config = dict(
    num_hidden_layers=9,
    hidden_size=192,
    num_attention_heads=2,
    num_key_value_heads=2,
    head_dim=96,
    intermediate_size=768,
    vocab_size=512,
    hidden_act='squared_relu',
    norm='rmsnorm',
    norm_place='pre',
    norm_eps=1e-05,
    positions='rope',
    rope_theta=10000.0,
    rope_fraction=1.0,
    qk_norm=True,
    attn_scale=0.102,
    bias='none',
    tie_word_embeddings='early',
    parallel_block=False,
    extras=['local attention windows', 'attention sinks', 'short convolutions', 'skips across layers', 'norms scaled by depth', 'capped logits'],
    init='uniform',
    init_std_qkv=0.0302,
    init_std_o=0.00711,
    init_std_up=0.0302,
    init_std_down=0.00355,
    optimizer='muon_variant',
    learning_rate=0.0106,
    beta1=0.95,
    weight_decay=0.019,
    lr_head=0.013,
    max_grad_norm=1.0,
    warmup_steps=0,
    schedule='wsd',
    decay_fraction=0.696,
    decay_shape='sqrt',
    final_lr_fraction=0.0,
    batch_tokens=[8192, 16384, 24576],
    max_seq_len=1024,
    doc_mask=True,
    train_tokens=97290000,
    max_steps=6414,
    dataset='wikipedia_en',
)
Each number is 500 + 25 x the weight over its row's rms, rounded and kept within 0 to 999. Layers, rows and columns count from 0. Numbers have three digits each. The size before them is the row's rms in percent of the matrix's.

# down: layer 4 MLP down (transposed), 768x192, rms 0.112, rows 153-236, columns 64-95
# up: layer 4 MLP up, 768x192, rms 0.236, rows 154-237, columns 64-95
down153 089:483522490508543469481478530477502483511521513544461504502465536464505510499485512498503479519474
up154 104:492498486520509545478552549517452500479505515488530463500534482469506505506479470479453481504480
down154 093:525513471537492529498492443505490537521511527517532501519482464493486515514485492510503516524512
up155 103:502519449547495522503529493509457485501505496516495508483509528525496499494523491471496529484551
down155 115:471515472491513494510508493487494516507480498503455538523517490523511474518472490489495496469449
up156 092:478495536478487467505508451482497480531445521502498502507487490553475466523493537506511479483466
down156 101:504531576494512487531536494451474516511492494450484491482460500478498489530497456511472512565492
up157 107:482501490474487480505490559524511520463517515527479505471539485505512506501527525514520547479482
down157 100:493495441505495482474463468494500520510507519507495509485501515473562529526510511519491491470482
up158 080:467507469530487473470543482485506480494522501456424518541512499506500525520525498512511537481467
down158 097:494525483513513533464477520519507492468582488506494440516509531497479492497519512498536511516510
up159 096:478479490537511548492498488497524494524513467478513503497480492531510528454496533480490436488461
down159 091:486471474492477515486513448505503480493516509465476521482521488456490528559475514480567496522516
up160 097:452518516500504495465507446507461457515470502482475468483527513504498468503507480471507492518539
down160 098:498551535513501527497508480459480532512522470480497510523522529498520520488524464473541472519512
up161 099:535526520506539431533476499455517489511552519509541513488523483544505508511505479497520495505494
down161 094:559502490510504467507437513477476521569509471492476473520523511540519507472477544501504507495476
up162 105:510500465490485504510476484485460544460489487526506526450511517487466516483511466452492462524473
down162 109:514490517506551523496510478480525479516503503514519475474529482493503509492494467530498482509485
up163 103:517480516479500497470501437503455473488512528517523518493535436509518515510523505502531467518469
down163 109:489523527530512514469524457531488505509461468490493543482466532452515531470527456488493506545490
up164 110:483488482513508466502534503490527515487510467516533522512500500494490534478482485515475456497558
down164 094:475501507520485528481475454450478490477523491569534507525469464519494510511459486500511516467499
up165 077:467489483485472528496476531474483525535488512524485490506492452503536509510518502544467531577525
down165 094:465468550525521501503470527483511511500510487451504437506502490480503499497484514543574497509488
up166 093:495510473481503507500474455553475500498504479492492483523491460498464521534482544497502499532542
down166 081:529483497503492487511498554524538460521523529478520521464516502530501483494464504476525499479537
up167 097:548533497503500498497497480448492520492486469515511494503524472483543495501503471476437532539512
down167 109:520488502488530524505492524499444543512504451523463535495515509534548501534522481489500490504502
up168 117:492481447497492520523514522504530486481543493470495459497530501492508510520528543473551525508527
down168 100:495490464495508505472512469489529481471497506473520529436519532504489538513468436508494498494529
up169 104:476514490495458470474499512535465466502497465502483474491490515531518445511480510507441510509492
down169 096:524462515493516520552563479498522496503531473504462561474516534512487521515489455505461493480484
up170 098:533509495481539524485488486486498506510511514448513477488482506500511508488471471476494486523502
down170 118:524516498539487487493450520494500523494536456504455500549524486502466496475486441508431481488497
up171 090:496496475460469476469516517480461481521485489495508437495494514501517515491484479438481493486527
down171 108:502462497507555500504504497515516519487531489508508466487494480499533455536475472498467478475472
up172 107:486483480517514503502518450512475494466454492489501501500505493490522482515463553464518489505507
down172 089:508528543531495534500510483522541475486468434531505516524508526535487500481510521478501501514468
up173 105:485479491485500502541532502487492498499490516454533523492519461517446476488503482473491439479480
down173 090:518462503468510487503476514489408464544517507554470499493533494494492508521494502519503517480512
up174 097:494534448501480517511503503537512488498547481501530530454517496505459519488495502473470506468469
down174 104:513507557523473495479533549498493479485490565478470471524489501508519538466512525498513503498501
up175 102:507471517514549515480494476520531495502466517504502534517538404569497468448499516508503495470495
down175 104:519536522496505498486516501513474511541480469527508510479525497503512478478493503476526499454496
up176 110:495447507469462533496502509519461504479513507474480549517538478506473513517495509504533496479527
down176 084:530533476534496478534507493488496470505452479514495499533485477507466488487497507469493507498461
up177 095:513516467485545503482501498450461465523493487521518485508538499512560488471482488520510507491485
down177 095:483503479521462481488492466468520540454492487468489514481496498532514513479549499497505459535475
up178 094:482508493520527502469492503474448483449554507495472522474502508499462557501505504481494541483521
down178 100:524516493515490486477491488522460509524458548502538487515529507498476539502504502533523512540520
up179 097:498474503484482503448504482510498482492481476527488513476507489504528532516506505489512505486510
down179 104:442510523483507505477490524537479484555555508500491484528499535483505488561551501470499517470490
up180 096:482493451508492479554533477516508522462529479501532533487499463507516476487528521461492517477507
down180 111:475473462411493514488498517493494532486505504496488502500544525495504495541525516524504483498497
up181 104:524513508527486469473492474489455529455483506520504504486495517502475501548517537468507473500529
down181 100:540471531515542496474493514513532487496502481524498481500557517526473517506500512483533516480473
up182 110:507493507510461534474485498489510485508501445479506521471493483497490440443534507463481478482512
down182 106:489498496524466492494438535524467540527472520493490476568515477464480510517488503501532518484502
up183 088:508509460468512550481479512492498500505501516489478514488494533480499516513546509492490511501515
down183 112:533482509502490537484535521494542517559526479536487492488535501476480518519513472518473500516491
up184 113:503516508504530491487479520452492519477490508414489472476518479505485492474484463485520514520515
down184 095:482518554529520526491486464480516510483513509518503499515499511517503533485495471500518482499456
up185 101:501440495480449491466473507502481529463518542475460523516510494506462466525495512488507482525493
down185 099:484488515499512504478428474506529532492533528536534507507505477518504523552459546489468531481485
up186 097:513467485494492490461519498497473498489511522484515503519466492532532510494478461507499503462529
down186 099:509528524498523496524486549483498512501504531554517528455478506503505499524552498537538506566490
up187 093:503480489449505538473491509519478520524489510505503517536506539483491513505535521481467495509488
down187 103:515458515511525482507486465506501521508461550512527499484465503509492521477521526537460492488497
up188 089:493489491514525500452499467509449477508533513483501466505497507481529501499516454501452462524509
down188 097:452460506556513479491494518521505551501525530488520479528479475478470515517509499494498513498458
up189 081:511552512526528550502528482519478506511496471523502508484453557506499492495498506471478501488513
down189 099:492495495491533467512497504518479487486521509499519474517513479484519486502492490469482510504505
up190 082:462450529526480525473484513495486488488517503486521492482473503510465521464496509465515500487530
down190 086:473466482480489457530473575511508504530512480516516490520502539438523459483496516498484513487506
up191 092:506534499487482499495511493475506471484534542507511477498549463513517518514485517524443524479509
down191 092:562545478559484494514495497479516454511453470490497492506536497435496513462496476519495530477473
up192 095:460484498503505492498529506536505489540497495471468506470490478503520476514493492519501496490528
down192 100:514522441495486464516512452511506510507498503573486483497506504480477512499509505510502435475506
up193 088:509508481552493505465556481504487482495541516503539511500468543554447480527458479457500490499519
down193 095:516509507481518506530475534515520555529503501495519481471486509505506532477508514549553523540454
up194 094:490485532496506534484527528504519514475489511510504489478443469519477480488509444504491496499522
down194 097:529447508491465476494514510529485503497498489505502526517495501521478491504475499531523502489491
up195 094:525484466511475499510496480468493528510487503503500497515492498487423521507555484516528489448480
down195 102:481488542472528484483506527492468502505491496498486447492536483471520494486474506504471487539522
up196 110:513490483511488481496488531446517513465482512447496490535550485487492494526492517467527505479491
down196 091:482515487538521501536467511464499462544466527463507503492446461521467500493492494510534495535495
up197 102:472515474506525497499523496470428493477514503521461484494507506499456464517472546471484526511486
down197 105:512508517509506501486466507521460501536488513508431485464486505517491485499488483496483572472523
up198 090:529490471486458532528461504503477486461531517449484521507528479478492506521517534523485518490471
down198 127:482460502493507516498479509477502482480544455502505533465470518491507510550486532498504534548478
up199 095:511474506484535535485506488498491475476533475497506494490511518474435473500480477507518465542473
down199 101:491474494474492498503506500489483461503492467500452485463505553517478515485513447507502487458482
up200 108:496487484478451517494503455469496520471497537512465501544461483522525497506505497475497506499537
down200 110:489492516476496574552506468495487513487508477485452525517468493478502469528472525502494506456545
up201 105:483494470485530510462508492508481517513509530487476481509563471496490447503500543492505514518521
down201 092:507480466521454481537475459491515505481535498517530464452524470521513488469514451486535472516494
up202 082:567531463468475485529508475483516522541499495487480561472462498518525470522482514519490493487510
down202 109:479508472502505508551490492506527475553509530518459472495511469513567483495540561523526519506476
up203 096:498518499481491524509503496488510512441579517467503513498479473496460527468503480509521469496510
down203 084:451501456532504501561504512479510489506487516494559526499506501488498522472478530532558525489463
up204 102:492479518482511509486499500491491450495492498508489417497496504493521481488515531475526493476539
down204 089:542522525524491547471445516481499503462480488514512493467478530527484469458491520540506483509516
up205 096:486551479485492480495532485491481535456499507495488487511488508492490462528518538501512500520523
down205 102:514510489484482546465458499539510488462527445507499513508508475489495455498493491491506473535498
up206 097:514522542501488455481492487487506462480510512513534460481507518465525504482518527487501508476495
down206 102:522511516516522514495509507475520495531497520485451494478466514512496490534534550502532485490538
up207 105:493499492511490506457523477495466483536489471522438487507502507513482492500442497466509485501499
down207 093:516515488533490505509486482522442494490548514505476488440505490516534484512499517492492544501479
up208 088:547504497498460474463504482462447498502481481495514505469532493476487477518512465500487527498489
down208 111:548505493489493479500511484521525475457438498475519491496541520484487484509466492520561470476497
up209 108:561530480488503490466484487535458490493505497517509500490485527514524481493512509500502522515522
down209 099:557510504499494514476510462499523520498531483523524521499448511493524490481490465477487499464484
up210 109:481504486505517527464512467539499471473489521516464499451488535540495501494497499491514441570574
down210 106:492531499515483477486500504508532512511489491500488513551477494506469473513505561470509488517511
up211 088:494522552532502502498465487480516520499495468478487485477497483531484493511478480518494496499513
down211 096:492478499523511494483559505498489482520500481509442490483508496430518487495488519507543492490547
up212 104:457505498482529482513486514528467490490513453490457500526512483507460489498468536484520511488498
down212 100:511500521494535490496461504518485471444473461457495514475481506477507516493511490515483523503511
up213 093:527450513493507542493494512485505514476491502485481504497520485513499488469475570473516509491538
down213 095:467442511536536482508520512485526539429518491541515506479497466470492466451469499476510525518543
up214 108:501487501502515571450495506521496508534546486515502497479476534483480493481464498462456456517518
down214 105:488519498474534482488488489490475471499499522518497528503507526549480516543489555493511508534485
up215 116:489541510529481505478476515467489439512532498490441489568482487471458505477457507522506510508494
down215 107:474498526523480486558496461478512481484537486513478544492464544540491508525483475520496489489477
up216 095:510527478491477516487480525458476498505539501495517469503505527518483477486505499485483494486471
down216 117:488491544532500459495506495503532458467484465522554463521477530491505497477483490456470447507479
up217 100:500509512479520484512502547501467466492498486494551501474542468484508498513520458489524480492497
down217 094:504467488480523466571497506498473527464472495479496483489531485498466501489527472554537488514518
up218 081:506519454495533501490515514481471499508447500492488467538521518494523547472517510449497476528522
down218 101:489463509502475496474491504522503519506447509510475500491532476497499510440482506498499502509463
up219 110:514509476528461514495480486496485460516512502473499513494497443524523534472467518496524473519526
down219 097:466524528510537472509483504476475540523514482480512535459440471491496488500497461497510490464509
up220 103:509487520515502517497499488465509505523505498515503526490525496499455502476490500467539519499518
down220 086:499470531535498512514464521484484447498479479468514488525515498531495471484442537533517517467503
up221 110:505462508509473522496538504486478532464520491494498529529506478536465475488512509466475525472543
down221 101:486516495541489440486448464498521491480514503535495555481452507528516520482468472526525505492469
up222 109:485515487493511512485482459491507457500576485522498492458537475494518481480516501498515474466521
down222 093:498492542443518540521519530490476531501525516509531454452509482519505466499493460475498457552513
up223 111:492511482509443580532559482475437506504473497498457539519483498481431501510515509508531490518550
down223 084:538516454507477500473494527471495494502489529483469479515565551469498462497495484522498516485502
up224 110:482498484516509459502502501522491473509478544469505522457475439517470513468515463481518530508514
down224 098:531463498489490512475470504497502478517487487489527491516486488518563487553550491507501493482483
up225 093:511485486466504508493514497474461529561501488520516506519518517510523491513551522491516528528469
down225 123:517531494500525507477518510499520530481532481490505557492526582525494490499482511524499516524463
up226 098:480450511481536478498516539524489492497511514494489486498501476508516486451471509504477495502503
down226 100:544514453524533500493503462521526535534536478513556505482475501496485545497520505524504467530478
up227 108:532524526485473524516524469479506519507510481506477513504531520480501533508505476496489482458481
down227 116:517469491502500501493517465488481504513535446514465525511513543474478549525494451522525493463524
up228 091:473489482500492514453473504521507557512475478498437497503503511530487500525529483492520485439510
down228 100:499474522460549487506506454488476492483501519526498509497496465525512488495484476474509489483506
up229 099:498537503524505517477551506483526454479513514492523482510536476526475491488496528481506470477525
down229 094:528507475505549507515513529519512489531472571470518477483461481515509510511508527533537539514500
up230 090:487515510470501512482504515492513537537529516508488475482494475514491491497495563516506526492468
down230 085:511498484481483498525473460532468516523522510482498537467461499494477514499503493461479472532479
up231 105:521534481449471518478460448472500530485554507492496511432483456498517477466505495504492451519508
down231 113:519522526493492493500461468488498513483548518522500535456501488499511523455505472532506515534506
up232 099:498450514495468540562471482471528472502483517519505486493525458496493521516525471450493502505518
down232 109:473518551475518530452473490490483507500501556505509523542562491449463508506489523488509532499452
up233 093:485536514485529473503457493485535540493500489552440463489544520522495503510451504528514522468506
down233 110:500446520511525514514521572528482493473474497498466447518498489501484453463514501486463500512494
up234 104:488499527541487513493475500506464473444523514480500484504480448508496538494488567509480473530476
down234 114:491467487506514461518483489510545468520443457521500491519501528521454545500519479511479566488490
up235 099:480456506510472519489546518537432498473490493524519476485486550468472499464552482500485491485543
down235 088:510487491566506485533464500527461478490527499485528486493451502469493532531520492531510505533513
up236 099:524523509462519482460513519464487521501493471475505514522505489513508531514521507515531497472532
down236 105:483480522475463525474506470523513479505539478456470501487484503485486484477521474496524494513476
up237 108:463472503511525451464495488492533491448493532518525540468506527504486517546508523515470477543490